config.yaml
hidden_size: 192
num_key_value_heads: 1
intermediate_size: 512
qk_norm: true
init: "normal"
init_std_qkv: 0.0387
schedule: "wsd"
decay_fraction: 0.657
decay_shape: "sqrt"
final_lr_fraction: 0.1
batch_tokens: 32768
max_seq_len: 512
doc_mask: false
z_loss: 0.0001
Each number is 128 + 32 x the weight over the matrix's rms, rounded and kept within 0 to 255. Layers, rows and columns count from 0. Numbers have three digits each.

# layer 5 MLP down (transposed), 512x192, rms 0.222, rows 155-203, columns 0-95
142132183054082152088104131101103127143114154134118123148091129047104128169119208117148137161107083099127125119136150098144128060167152130143133102098113103088145120114152163121153155166092144138160134149174165105134143104164163066082144152098144217091136158118157151160151143125113159122
158119136157144069183160135146107075103152196132134101138191073132132111174087165183097132102129074133157126069156168146101180116133085150097093114190139133099078136169094087104123124112179121144147171170095123073142179114106135126118106104148163116152105075161160078165227075131096182154
104175102096129065132130177088122087091132134109067139110164119132114100130143185115113108131115063180163130164128111158203153121121094136106108172120160120123145170076079164145104137113097095108114093154109133115154152140097117106145127166125154170188160154092103121108145175150156123138
113070116119115127116132127143111177109126146137143132162096139164146072095158107185130097189201090148113147135123112138106100132132161121148115119144003125098196187129127179096148181121132147135180167154142126088135086172128036101081086157145149129091141113124107131093172173104078110138
105104137128144175147160168166141106119123129084098107155127176149119087146090084098131144153097072166125161151156160151117171101053159169088109107095142063117134144160115174112165115161127120121193173087101129084106183109111080185164118120086117149087138135125117047160154134138146120134
188120165142102161136192169090145075099129121138149121125130130109125109136190124174115206079118158154187186114067119125167178133089094154123144134138158167101141175088150094170117118088123131145152097118116132094118119123162104051136180142057122132110117097118125099118128109070216212140
117153166124103110154140127157146100123131104127245154127081134147135121198131097128157130140144127129094116139146086158147178153177097156182121200108150114139121164140147079165160172138091138145129105112154099113150136139187137091153143150087138138161088132093103152085118091150089129108
089127068131138045156055137103136090163196146141108108137142104143115053122116139105169098161107101128100155124177119116170085152120128167150095131123088073079124121089137086106140120197167143140128129125109176121118129156076094088120085127108097114055180110118104102099131142046124152117
175138123144194078100104186095131101123187123121113166181133106138179078150168064110133183155137129095174124163115149194060092143139127127121074133081125197111127148114094079147171090137107177142176119120100120154124101155111115174120126157114134136143132143094145101130182139103147131116
080169064168082108112132091131108127090150161132144106142104126167112105180108174036119123145077056106108157066182134124138104134185125138125106165087137092100110123132106071109135147161146130105060153128177189147101076206157138165129145145087122096131085097072084120153170192130149142112
064136090128152182147172159061148115176066127105104133093159077098152099152136116172083180139106117102121146172217141205157146097124125109081153142173186079124122115118110157134125133191124185097115136097144142099191166111102066103171168122157152118147160089109152060139126114108104161123
127118132134123119100123128082148094125094139140099157123114109112160078123131100141122169093096126144212165165171060123129125078098126169125117137146106188164132135114169162148198105075120072076180119122108105174110131114147078127115143092092136121074148100105124122128140165114181185117
115117140138164126165144130133111125213129144152137132083125121128104114126086159131181170159078066062057085152100120116129171154126126138104152136127110133102128128157123116156130135143118135126099136137141122133148123114084199138144169174152135148146119148069208134105148118136075107140
143131127078108166160148129130131140204127165059113154127108114135183086137168167182143081111177133139105094164045085169141148108117101118174110108161167169084139132117174183108128164039134194179121138150116131148175134157150067120138105090140151136116165090132153122185117204131128113087
104124123134160126103183100123137212122133120112167159104084212184146172097109133120133123107149125136119136102204142047149147164149123114103189167166126102170115176154088120124140154161149156126099188203133081159133145150052089128133126144145113127117183138172137115138154095083140106088
117133114113141113074144116121158124119133156156128150075120162123114169147123131148142084130068148088101135101140102128143166082131126141105090170121130139122148170069148119137105140169124190112154131136147117124176134110155119144162130167095112173161171151079128098135130154132071126116
119131139164084142140121092139091080125163113142101120140091192144135127131112100174144146167143187110158148104106115148163170142153172107106165118154147097072167176125106113171113111153123163096119135140108150079109108164125115135123130117109113129087134135162070153182107152199099117128
186088101083107124144164148107103165165124155162126114125144130122120118130129144067208108146138138121127100173124141040130158114173097153061134098177142144109148151130114146123101106103145123141103154111174105098153116086095088142121114177115119116129149160153184167119077125137145159110
116169123106083129054133117122073152130126128138119183202115118108129159148143115119224141099116103137099137067114157128098096090124129153137085157098153122181179137119142067129164077082072109137092081150123124133134064086155115147074140082139140099109106097182095127157108160080128152157
156135117212114100116101114117140116122079142078124112144086097096117135110182117149113139111139126105169136083136172130138087151126075095165121114097100138068150112169111116158114053132112188129090148090099195123095109123122128132102126148132101093111101081163110134112169130088135159124
114146117126109110157102110109179074188080155130129207077055104102172092115160136160115132170138125086138158092136138127178116132166063115130131062127107085165194085133092188055165129110161110164162152110124156112155162166114123163167132147124178102192111160149142149192114112092167138104
096142117132151147169109235085114183143110167141122089180137145141096114110088175150144128086083132109179069120089139118141146101147107129086101144084133167142110147166151122109125136129091168150209135140123128174118131157094117175169142167135151152136153110131175131142126047152127138132
165123147117146135110150140125123088130177116154200161159111113103134118111129093114159119127132105128130103173147133111125175112168085148121111108102101166127101119110120102116178177072113133170093160082178096144149139099127154207151078105174154078110065129115122143170101114111046108139
142161097115139132107138157158116146098122117103055112165134097157090102203096097163130152113110119193154103129121112174097080198061078132085140124112160142095141150087151096175089102121090065166172132109122119116097122123158112130088081120101122104073139128134171168128134097125095210155
068161159081186121067137130132081095109171122124116091191130096125094137148088157095089106110081142165169108125153040165063096163141203097115155114152140118147099088100134119124070156118123162061132129136157194164086084133183173123116109156121104178156086100125103085142112144145167117156
139139156119199104096090140160155102122097160129151165156228122191148110116105098127072127113150105167128118155168058141126139156142111207159121139187167130133122129145116063173087085136137110124182153178182066096122163121141107078108127133160133140148143116138149110176114093100079093103
132178134143094137049072113117146128121159112086173095110071148133140074125092140147096077144140143145179072149165049134185165118120142210208138086155100158159115115103128118101134130179135127157138121130107158122163134123121104171132106083109105161139145069133117126142061108181119145126
142187165124129156122151103129152121104120098135117118095161122149087160152097148110124037106097203105090089111143149132157104106118149115150121084125108109143111067083115178125095116093169161133141094196144130164113099158162144105130103107166114089133108123123139101151057100122130119111
137115125194133160117095131115182107115087162089109154116118138163178116130117181087122102136171125116139080155117090142149130149105126083123181093100161158125069163119069200109141169089124103135108156097149132129097150127108152131179172123132145103118103148075090131105143143142151129108
119091168111121110159132109141121130116165122168146128135127164110164116128133145102163115101137113154123136100099184093112134128159136176138133120133140122141176069108147142207153118113109165116107129127069119123130125129151111158071116066132105148187186116138114126065196131167113102106
146159158136165123141191168113145170142170141167183128142120172128132119110103074088211132169122161132116123171129050109090098163120118118122123121123129129088077155122105136071138120063163111156143150157111106071163077136145126082151116160171121110108130130126200126134101169071104124107
155085155125134149188100099103116097174129107180099140109113157163078152151156106097131183152153153109150067126123080162083116140200227131159107101131114108133169092098110071166092103108101054128090105144161181136164104151114190173126171150179136112126159147125122124164143141155149092128
127153137105134197150124133158071218118163127165077153112075190138192135133126175100145059148148111164115094071128092095154111109105122101149130097141126148179117112174128088139144164109148116113144136145099114142159091115136119126099107152153161150129139087099158104120121086105105120088
118154101166115157159126112122090133154173118152103106127145099107075129147177120153124158135143182075124208092062163101162191117138210146164127156129114138165164135094109137117120130136103166136164086052105191106095076167118150133141145171201209087101108135138131130076112172138104202091
167123121123182109100155103063143127141085148179121126133165121114125126138106134145124053106090143091140129147141130192135167152081115175178084145123178116122124159082123110121154133146114150145152126119149086154165131101136173167109094184130135173143141149066129141100159116086083074075
130135098113112135074123140141116171153143091205114172155151080144152134161104138110155131131071094095177129089112209111097116158129168091158119087156146158177200082094117102163110095108147129082106108100117065156119156125127162188109137168124167144106088117138081108142128082074103145121
132164182143109135110134151137087086133128157112118109114140106120100167133113078104054095153115138099197148099164093142210136079086162124157203108117135092154132088133123084147112066140112066089123109136091059101096087109138164117063106101153128113141089135094161157058119166186126127192
103162092133143174054100084117118161163099086104082094088125126150170077151107153185113133106145118092154146095129114087133155172084136150132111118118128071117134172074183167098160083119082121114163139089197120146112143136127092144089115103115153100119155111126085098153066090143143182086
102144072124182073141122134134125123137170129121128163096108144165106110184188135145151111105164107169089152083118109146126082105119142094072092154156131068142108067148126153116128110145124115127111171145096122191145183146110095128134111172141110162101101095121097104061153118150176171143
096150146123192140173115081133169128129087132141091125167161127192131167132103168120070171146082149169115116109176098178201149125132081128148182094131117101127106099160082060084135125044135113062117133097136123086122162063100134107145194096101135069118126155116056069145125106168115128122
178175120108150092152106076155134124140133138133141126130133179111133121131113102088097118111117037099144146123175146123113141108147174129096190174103082116114124151115129124078124116117170124139088109168109160134163088089128164143143087093076092126133048133141131186132202150089161138098
165148164094199117180161095123081095137099134118086156116114068132159134121129135144104077074111121145150156075136079136103132115144173135138153061099141153167105123127145090121167136093121106131169137096120137153071177101158213124129167138086122186143122109098149124149123131091150100150
114126151127081090108056064106136105122109096074113063148120122112110164133173118115139140095183159133054119129106164149127104178145136118161121120122144165138170159128109166107134101150123146118233075145074151114149137055108098124150105118064113168101131133164103116087139122083036126118
160144133171134051083110117118193155146128183095097116164113095135113082125124091092094172160176147099160090080109116122132096113179125106147115161110133115069104118130128175138080047134106161101143116104168106113152155153135096078125126151126095115127120133101099089181145108115197123124
140104122082125118091168107108115115116153180105142124141099143077100136110089114103107112165142127138147116160139159140122169092121078151138094146085159142104119206145135131076141152124132154115119074176064159133134074115182142120145102128109081169168130160099165144130159141140084134137
190082152149155132114120139118104133178104157073116111143100106200149100131116177117140108142115094137127123115167158108161141100191118152163109166119125162153180119113159183158184105140114130084149145105111106135172167097080123155083111131109125119138107123124125147113133095159138079111
166074158135125099155135177075092080110130133123092149119069115126150135084200126118151076058174084184086147085127153110123077124148126126137105138141144158090131107199130079095093165087171127106137127064050116100154150157077124088102161116113190113163116122086155149146128100163101133178
091125089117118129074096110131157156131081140163123121122138107074111129139085134128157086160122125122196141109128090137083176149117112177105135154162147126094112113152169120125160110134127140112131102132110155118158142077138166097151138103096109147113100120102143101160030138114157131094
162168141119139118097129118161116173120199147093156163144135174104145131113124097101136100133060157146146120123159155125085199174123135162132122156149133160124140094150089117116137175108091162155155151069213122144139073169152096178199109143130156117168101105132104145141153101149154090128
# layer 5 MLP gate, 512x192, rms 0.27, rows 156-203, columns 0-95
111131166104148143122104135109117101184060110168113132145165159184135117103069219138078193124165115084063139153142139140094185169079131148189124118169120110182102134099115157127155144161085084122118104168142175110145131085117098114097187094196121096121117112113128147115137159122201103164
083123152191078115090124134137134139153148086095152118120175176126090130106122176144112141088127150115130147192150106139088107120174086143106136149096144137084123135163127123115115146120155167173165148190112178138113145118153129101074093090119114083122117098136133122083102118099130150122
155075131098121132144124134103108188149172126125108108171087159195102150133135146130071183160102152123177063226109109125135106114117168098152144151115153115174150141118068073137114128172165113126126117103106138168150090103157158129098091097188100151068144098099158140096151113111118132224
155146113110108182077095134176115134131111141126129095148087188127134148115160106149136131097160129133196091107143128132012135161124092171063128102165112102121142219097086091129138150103151134095148100087129115165123133164057186121198178146138176111118150136161082129134126142140066054146
153069134104059103162119123098165159106132027111172079103075114076131119116095117181149125157150058167099136101121164126130165155169141110070151170085160084122115141125118148077088141131145143163197107170149153095166136183144068134105100093128158096095139124120119170139147147127134091159
140184063094125068122118127123133132084145137106102093125055116106170157084150126141141098147146071118183055131142112123122126155150095098176159129129157109123098175104142155136154136143157153103077130179098132120085111139151114048135145162110106100130181109130153088137134137160138065084
143110112146174129115135116172126126177228160147119148115146040125135070118173189138102140175143146126144133113113161061138106190037149160168099118119134130115162069065176126107180077162091122096155057156043060079174123139142106188173143132160099037095117119100104086125191078128158188090
211111083111164133136148137149098133098160137130054124081192135112121082152117153125144175122112118138133110146149090125128105151131101174124113122137127098081127160130101124168099111073150158097074074144143152085107086125152092122129098108133096138115077091046158172121082152120112099113
148127142070144159049138118122157132130104071143138159091134182083109108164109115150133136187105086090144109138141107119078173072099099179238160172148128137122114171154176139159176173099139160103187139174137156111109123163148104140139177040168129151137106135099180147138144120170153039135
170172105064138140123122114158115118121068139112136138141100115157152137098160101101189133083169138146155157145125139145153170177145091093147064145113145107124129183117122103130209113107147170152118145139129065099110172142190131131131107138118143159148148103148090098150085110151103199149
119084097122132083099117146096104099119097123161165114108172107055140115101134095081096132111165151125119161114096096160077135155102132134159109146142148112130170079160123155092142132133126139144097159142111174155106108104132184153121153214092084151101140138086143150091129114104166185108
159144115111150111076200136170156078095097113090154135097148135140096112107139183070154115133126117122129188059149167153182129179129144098126140154162140147145095124048147138140089117177129215161125123084158143148127100149169148091075105143086108161131119086109125134124164154140089172105
198144135120119124148134191144180136155167125120100112141103098167176105150139100101066162166080112134078090157106166123134183112154115148149142124088140097079117176046142153103093161138122149121205118067090138154182109152168127131123145143166146161143120168100092135100164168128168162077
118087079221113143173193145137139118165127104141188156130123129110164105096140127086107144101147123147170110098112170065078101114106127122159128099146064193141133101086185118131088130133116143233144109141129091166091135201128157072114104121106150119189168160145094158151137154126132078126
151148148174119105094126148081143132160064131142105116099172096100127155133094096171169157111156148148166178143148172123137128129145150186038156086088150109163109164116087107105071155116122159090161172164073121130182164102081125160123123070129118142135124101067116151142189175123123126182
175123100146059098069126132136140105076185025081094080112041063143182102162100119129148104172083159083122128105113179144098164153132083088136121095183123102129134079113091152161162030143165088120173131064094078122177068171122089091075090144162081114174104085102171140064132125097162141131
193105118136056162142139116133121141128124194097113117191152138182098183116179115175117124151060146106168125135119188060121158119172163121169108124159237154103084118109147127163122124110124118175144117109134138121119084114105101149158099119120153111104135100120097109137180137120093075147
148148170088176137130109136106124073136145148144156130144107146084091111132157107128092085096109155105106139155139133159111115112128136172139126099176135197132130141158136106073169131141114160115110111066202106133151161095164162152180134091118143058122180108088102160072173091140124089156
147170107180044072140130150096142146164126132109114198170061159178156080127142137121150115184135105149185143053120130111149155132092152148130086127117152101109091126101182149176061158102192104156119108161085148166138089131126120165095104131124134099127131167088160184107155133116125131123
083142121069115202120139114137107149095109126042117133170122112136142118129140153085154124136164128103118132075072080123106125094145090152164143141148137180132147108083136106125188096105102172125145124055120135136126133149119170156110135143150106088183131127117148156114139173138133135159
141159116175140118152105161108160100144103111078164133108121167121129064116121110114144136117156116134115115128142123121139064120158096135079134167155087094146114126150138082062176134064147198139166091148072133130128152200134165112171139085143147157118118102163132150145077117138158070173
095132129169080082110119139125153096126132139144163193148055113141071094116186126193153080163135162155118146084107153143136182102148152155142105119126097131110160074079100099062120110143113113111064123078107133093121168135143120182146098117140128120083162163175142092088128177141083136133
099104111069129127118121142134119081128117123076156057111130148153114145168105134061127083100100105129142126120170131088092097126134196053216124121165146125101138117164135146113112173173166120142150107123139073184123121201144116102124211138117086114172138186169127129134116117088187099138
153189132174167183115150108152115170112146117121170117178153158100179117127120203105131145135154153171182111124100063085121164128133113162089128169103131087150106166120129118076143096091127078103127103185141122124116135112142053153079117089163151190146134108148107071082082163160074128143
156100155093066212108108109174138138102134071028049160134126124158101115241126069118117175151069062151162104183125133121129111102122170132134037130130134108162151174152185061130104150113159089176152162091147116146095096117115127142090089140153092134101056121059147146130132134109148141092
187167080130119120156146122117131159105081028083103129092136106155145153112119114137090118156150083154153126087145170140182068134146098173184156106135150091109102118196150125149138128097126117145101113133168141084083111104164162139121161113109092138168105076197089173143100143132117219167
122143175209124173097138075163036113098111113121143098148060077158136080162067113083032097147101113091102141074117134094129108091181173045159114111115116067103146177099139185147078082184152137135101060202141180199101157105082173097101108108179131113091099093150203190168125182127124133147
139120113098130112220087112103091123124101116140135081146112127093150136086118125141164122094099115110137133138179146075106130120125177152105132167122117104163083116112109107103137135103123127090180113056137174108108159166119139107091129097075126127138112079099156090088120131135096144141
107143159099118119065128161180117098118174124098190118038145122169143115112109144125127152143128142084134106132090145123083105119164096140154082111171133143085182152135162113160149157149132168175174138144128134127179132140165067129163111115112086103075142121082090105112153098141094147146
083030096148169102173132067183136073117108117146088146089139123115065091097149197145153108149185091142108049161141169135123179160147126023111176166119143075119140166067066116208130115136134144127104188029138111122150153084136119173134184084198106168156099109086145123168125116137099134144
069124110134137173137101156111165124163084083162142075150118152101092136076161165131092178154129150146082112095096155122140117110090073103114083114120211052124139191098096102107058143117124100126121199101187119112126117093155085085097127057129131154153154176152136164171152103158129097153
117135136071110158118107127162070128082157119131175192161132187189185166130139099123147107152137066166075150110105117146184140110125060110110148125129108160180092072129144177161107077145101121154140122124080166127127123114157129157175182097149097180180161192154170128121147199192127109149
123152084135104115118118189145147095176169139071189104164076131157179122166099134148077082162141119110122097164110145114109128125121130113127122114170155141096086150157114116147078163098185097123122153129107118113113162127136116113114073071112076068172076166117146131164162078171109112089
173082163113124156164154130136139132118152126167094090124106100116163116132132119164141104129091123085110137115127148102124134113115221113117088120097116086171066102156135148140103182132149153142142085114134131077055159138083123103135118134126085164107101075140125086082109180151159073084
158119134108133112109099104091168087153114111181143124047154094127091101136141103099123141108134134094131167119110207117144060162085130115128115153160103110152086163112046119102125130102106092092123135120105124126116153146131080165145145148138090134106099068124112146111090111208185096146
139170125161151115091126173108183167127117150150136084112077148109159103149107103124196131126157152052157088133127135118142179099125142159098175117127136166043082166108111129159108129156103136090144118115188103149152101144144133130167105110151161139116147128126083112082105111114205058157
105136175133134139142173136144113107156120123099169073171117128156121109112126098162146132150153094092083170122130142136087176178128120160121123141124126179146118142100165142181144099135092114140075152061162181112215148121121170153152184156128131138113124161122147092141165078117095109181
169084178104124096151107099141095105155175132164143079096213149149131153164125131100099109100161133150099144140130122159143126183145128074059126085152170105117144132134101154104210052146090105122099108093107121107077134168132032142104223153125126169090129105165131189141112169112108126110
146119089054147167153084115118116116133141052103157169112170123075118107137140153105103129132111155121127155123146162113158195105128117126037149140125138190096174152154138180089098152134183114131112072100104098120104103131143138145089157134119144125100114045091135114151149136163122118132
155200142119133083094144095146128137157155196165152093130125126150090098086123176097123096118051128072124158092178095096078153125121150144108105196170107154106128169136186190076086150149156108153073050144128120102133126093131157133156105067139132084147117145120110090177159153141096079140
115125186088184099139109119138148135115107183165154123083103101157142125139094091108134144097187094071099165096116139114189113123165137092143117081121151178116095202142150142189110138107124188158061148127086146149079137155142138100155151108128146080139086070077082153091098120127110127130
161164160123110162123110165164190116144175115142116152161129155127110091112140114134164175115153172134136129124126132146180100184164146107183192137104126153083131202165119086159101149085095125172103148161154143083123118112107137139181122153123109142075144150097213098189167159191031173104
132137132081165110067135098140185132182130091148068169143130076148143064100179097138146150122156086145135158123125119124140162101129152107123157108157082057075127121102137116141130099139122103149132117123133114101113143151145187147159142172104144111127137117137110109143101166070148151122
129214147085179096118118142143164058177101132162161127086102172114124068148139143186047148154152127102103177133138140111135144096126162158158129121167102123146111128117154141186079160152127159158111105146135154120137083124155140163055130110120081093148082162125095155161079106141143154069
148135056142119135132076128152102190111116093086102147195201090098145123131109141165114177137150121158199176135110185148106165190133129087118100036133157197195116141089144174135144116133108132112136206127146161158092135128111142111110118123135158123114132160132124146125119121118151117111
163084079106105088120174144067128132084143133117158083144155136187147131154150159146071196169174164101133138165125186176182138126185150133158124128142087096154116178138122134142138141096107166092080101219183171150108116121168129137119095172152117107126168144186134143156131150111101104092
115168146161108119148134105160158074103140144143134164130095180113158153083158117112106095123151150141123068150107142135162141091111150111083149122170123152101077106087098093138064084159149095134139171111118114108089149153040069115133151159162119078112168160168114125103196181097074114156
163153131067129140135125135125161164140129095109153145073148107141158133100161105152160163150127143118113111097102082133101136121143182112069140139171168150082132131163146143094129093121185113119145188071087141137126137104107151154199129077120110168113115109143153182133113093160162109156
# layer 5 MLP up, 512x192, rms 0.276, rows 156-203, columns 0-95
049161128107136106185109127114043127085088089109120152112119084134128139190126132129137140118100186170075149141176128116146121149151113181091105147151088095060126082117182074149106086119066175074151089134120086110115074141162126097150133172157138142130153222152119148105054077114115115131
103152119164142139105131131120133134131174097096149149132124157134099128134125169153136166170104120092151115151074123196136125153199114157123131145091149110196090120116134174112163146094191152142089119133154123146102089086168115137090118098112128107085143124116222134158132144131132141105
109152158123142165151093137107076164225157150121135105115074122119170168101126112157166114106131095176093176142046203127152169159083145145115136171134117118119135144145156111079135118167089105116110129197133108150154147051167115123156093129162141099131176104139140178070126129106108142127
150099134147167165117090134094174165106157154128118182128108132141156140155113142151132126092066107077114157101129125128120159171132167043126096042163121082139162138075134137107141177137121136085101111048184060069125104168178085109077153110160171097129127098134095099110087159147144109156
156098125124183123142128105129101105146133097160131159132141146124104178182083114101076137121158184154105126118066157104110108139118120164135135105109120176117110109122104104106059108118166111062161143131089102149170142093142101202108140165120125132158163164145161162162109096194157093165
114092128138109153083134091141104120109136177137177088132132136084098139098153096116108072148155089136155135127164135107113066110135140129120065144140094137132068124129074111220120167138076151146115119154174190097106114153113089126075180156137149129163079138114119164160079137136122054086
112170141130178095146137127088148131099124127089167106091151142164037130121143169125137100132088139124123077145115100178167090139097138129118191112185078057159121091109173177142114119208203113174157154192077128223101173152111150092111144128172076114147139148190183101134176088129126151119
144106108125128166072154137117079042043130183137106145115159140171120124113120158147067148195163109092140145033042088149152150128097147096141171125118122112086119168087067121132139116161101144100145131150134099120117150112150160186131152082146142079104134132129109153192136154102114175068
049113125117186099184158114079091127133056124088097160167129144145102113115102078137145153108131116102130088161178113156141180183102099049149141046136185108130115139103159151117027120171168130150141095161126116135155160139099175098163168149078138131165157118188144105071146129167172152123
143110176105092176124124116089148142184124113137139115105119125136123104198059151134147123101129151090142158083134096061120129146142176158144131183143178181112115143155116192161118146111156122160096154150139145154097098070083145158109061196141119123123076121111114157160128124141187127143
153120118138124174128114121123117125127105141178139171148169080134099066105145124154138138183092129096163064230139135150118111103159128166146148143132087127109127130142144159112131127162176125146145108141088094115137140128156124110136118091155142143077110143160105153159109167118101157106
148105093147141091165126106119061152089127166151103155144118102145104106088112126185087055157140132178078115125084115095113152119112123113193149149123164119103106071083123137111148131132133127114192083123125133109108153104120148149123080106080081118159132125154116088118156100121144091086
135132120136119112131084132165108103124123111139137100178099068158092170074086095099188086090180160073088149126090146159160122159126109145100088114153156142156108122155108152118151161103105133159143156146142114048102102151136109141122131174127129077144159102164135150141136137104167081151
145136132147147111157176147123103181108178118157217174129140119173161125154100100082110154125141097153117167120113102177122170144112152114141071120184102145112141131120068097075104112130128128118136121145157120089129155123127148119090179135114081162120094113089120069113119110128165144117
143137088123129111188130121136119115165105207125130071085141170080087172120138133143111184175161125118109081141087110169151140150116171134052146090147071105139132159122094125139083143184107122133104088096167130133098147104144080103144111128206137138177121164120128141125112100166094133135
115108147140134156123109135145149168166107127157119103113154121115110126135155150178125139116173115103144137118130054081121091112172192160155178101106140101095138109106154161158122131107132086101135092138088167164184076141104117140149142147117129180150107105146149155117113147172209105117
058164088157106109083106120142171126107150156131156099048104141132154097146157149159147172130203136136129097144157130170158126071209088094170134088122142138159079123115135195127094170148128196102174126117197125097124095164076134135112144092193137116157114068123093051132082104130123152157
105138138176136144126087193089123137128101103131158135111175147096181143109150158147130118131123197095112132158191147145129161171126082144132177128138084108107109157114046157122144134145149087099125127139136116116189162142138130108151165136099154147168140115186139098080058114168156158169
148071165106111104098100133134123117093118144170130148161095111165095085125081128143071139109109095103155164145166109180162175109137150143122106146119143131140154179056181195094158170158091140115142079186137166090250129133139073143120083099145161131125099105092100132115147127123148063109
136135123129081104183111132155095133164071049136116084088110124168165089150132147136180159069094104170099114104135170147157136136109136037105116149094156081128109111146120132102109179088148080154123165214159134110101153151151124097080142117123129142115151115182117139167158138119138113094
160113083132184108146139097088080083121118088095160097110158098056127134135166104160124164081126217120162110146116196152116106132082137137126099069173151163108134136101107148152114145126103125146143100122110148118071079129106146143075109149084124084149135104158119084144107136156182104128
110183114163134146114066115128106101104160090111161143113105108133113099153174154118160108109100132076120126107099160126078125096150127117092110090128115111108108184148154149092113110151139149108119048082088162178100137152128153231177122172176107098138159146171156135181081143083116115076
085121194122161098177141096133145093099087133150165159122148188151120140187122151124174125067123106104153180111058123117127166189075145108129127122147141115185121111130083108123165180064215102146143090105175107193149166121119071107118120116121165085099159160127145087139198086107143171121
147101110079121155104039147189117153109144131089176067125087119064117097171193120084107102156155079164154140215131034147157097179137104119117178154116100148101130106131123094158167150211112165190181060179139106143092131154131070113107097104116157159094135094152106185092135126151146125138
094113135098168132132136123148103112148082141112144188167113182173152162086145140150143140147094137161150129096080148138109125144125127112083172152131084193080115078143077145138087111184108107084163141134142078109149116124162106131123154145105095138096126111116154162165168176136116163144
146133082134124133104149106136144162152148128120150132122130132100160152129132105126119249097166093109122129083107122090121089176176209139130150174125135090118113151112122122137150149132114116153112129205185131086131066143141142171142159055099127131163153173166102103149137093120135134110
125122154111102195146138145176140145186104111116149198117094146126119106111123114138159130130186113132147054165174098146131089120086114143171109163159159114098115124134080184179115088145128114113144130113106134230088132129132145137137110180120140126147084090077146162078173083075121092097
106159126047082085158142140129138179161215105153124142129119112135217118119118122097175117086116099129155105132143137110121139112157161078151152160189139141161168120181145099145129128100110156120139118107106140143146120163146108085136106097143104162142137103087173166148100129084085114118
164171127069120069034134153133113107065127140160117166087115145094105106136112099132138130110105124113121084126124130155140059147123056131172167100127055123141118119160133128137147050171138082140138130159129146242164182152141114066100126174107061106163148088111104116148145131113115117154
144114088063061159102119131174140174100100098143131166203237172158134213123177115142124120118135224165120186113095200126135117111065119138171123101237076124131080135101203154091039110085118137157149161069144111094184166122096127149139177141091102165104107168125098139088157094144084109169
207120079121127086100161133148105092115085155132136138120149176134180130160103075143097167096150131103181152152181147115143120110080114174128103106137100117119111078114134180118148123136126152071113113150151115161069063197129131179102142150162081124122157105164114136123106092078068133168
098087172115112115148101092103115114080067151150167108189155208119128128106101141100116144170108105149124160114154086137155091118118130103115129131221099114110123158123129157152127159146113173160147138113108075150162167127138147128116134064168103129117180179190111136163137167184120107128
151129148157099125182197117138113123048119127122152130103169131136118104105131166153178147152100154133138093123112122134090128081163113157132117120152106155145163171111143168087090105135064118122126109068159149118073087174078089112125176142126113143130139138128115149089122197110121112142
175165147186133076167108079129141133135084130168113091148115178096119133080125142123152122086096100091080187148115162109155122124114144105080103128171096125081121133148114103070147118147097100122150126154185133104123117135080153092123160143106155152129162201129183110165100158144167146118
096135134166163196109116114153177175155104089151135129103164102113161133132117103126141112097100129050177081124142164116089110132138118124117130091130138145148110105137094146138122107089193086125147132122158126166145161121167118141193095130100085120130126090103118103149187064140068067101
087122092132129118186159147134091179064116038110185113125144124131132076153096136134208170171126112144123105144151110117093116145123106120126164168118126120116137119119169134205094067110162111110092165196132113117128125143141078079183110115107101164109114194168077123111084129116183152137
116134131125090114132139128154133123122163099159140084139169107067166158218149064109157143126147084085110045146078158141048147155189169160113117085098141165093140159098134125127123132148114112161090149047119109133121148158095140124090131194099138157127164154114152176101147159143160108152
119169126132123068129101088144128133115065139107055133138151118074103108122073139155123129151120136123109141142138138089146133095147113103091122089124077156125141175113143124088136194167123141111206110095081150110128137182106145109106130135201087110080149150165160146146118184113139171138
162194131155068124102113159102090116135095112166115145163122092143116175148080100119061099090115170167132117162110128166159131130133164123146073159140133154096120089141090151116174179126168126122133133118076148119109117078123088138157211150174126118053097117134159082089103086180146174110
124142192118124030072146052141123136148158123106131092096143075155091067082083180133193109093080158084144213089169099149115127159142183116133101207167127174135096138152160196118136120087119127146118034115103142130109158120126101175127110117148183126140107166138142085168144144144130032114
095130169234163136101089068094168151152171152056114122137143154104082151068090185126141138137170129118090070096115120128139121130094183129112126165165121128154132177106080138151129129146126115152118164158161109121131095111107194123199060097135064141136169157147089151131178082130077182109
181146079130150049105174079123193142086127103105108079077155141085184112135056139150115162118150109196121163167060093068146163148146135105098140067094102146132102148085139165115201168124117129125157126125117159126168102101157113110109110124095196160098144135149147128049100189103090093145
154170224150138132122070119176119082162165157105172171075171149138100133169066123061124124102080114153093162099112165166142070142152128095133124159147146134121175126175091136143103195140122079104126088135119171202079145177128138134108160073152139090108126195093133148111057148108117141109
164145144171104124095116121154106127148085127162135138143133101087082130106157105168152159142128160187121142107085174059100123081153087148164132147140131087133121129090162143165125122125112096110109117106124123140141090136186168182132101147070074163118115146133074105158123052080163120100
107109200158064134152108103136099113132159115102129163123164145111150099088123186098142102141148125107127105141101113160103166117176102115077081141124082104142124099125141067082116143099152139170104138050120197157145140082127127084129088149125160111124172146154104161064082096119164079088
127163122084116099132093101132143080133115130092146134087194094089157066110155137136153145096135129119134137102106164153160178099186086140059142101144120108123064091173157135145139167121105102151127124119150121125120136153099151087132127141182124107164189139117111148111074135147154140100
148085132097103127112138128091131082107113127166123131121153103143189118134160160195144182089110148153147085111104162145129151158121122117156065113124099130173176134232028121198154118160145057083173123111122123133255108175137141190123131142191164130124120094121096163141177067130214127174
223176175098158149180104156109094124093104129136115101149145105110142125143116143184127027115153124090156136113070113159144127076116100097171140128122145164137096079080145147142146154234141138118096139156078179133074152166142151125146095137122155146170147151104135164171101159107110164135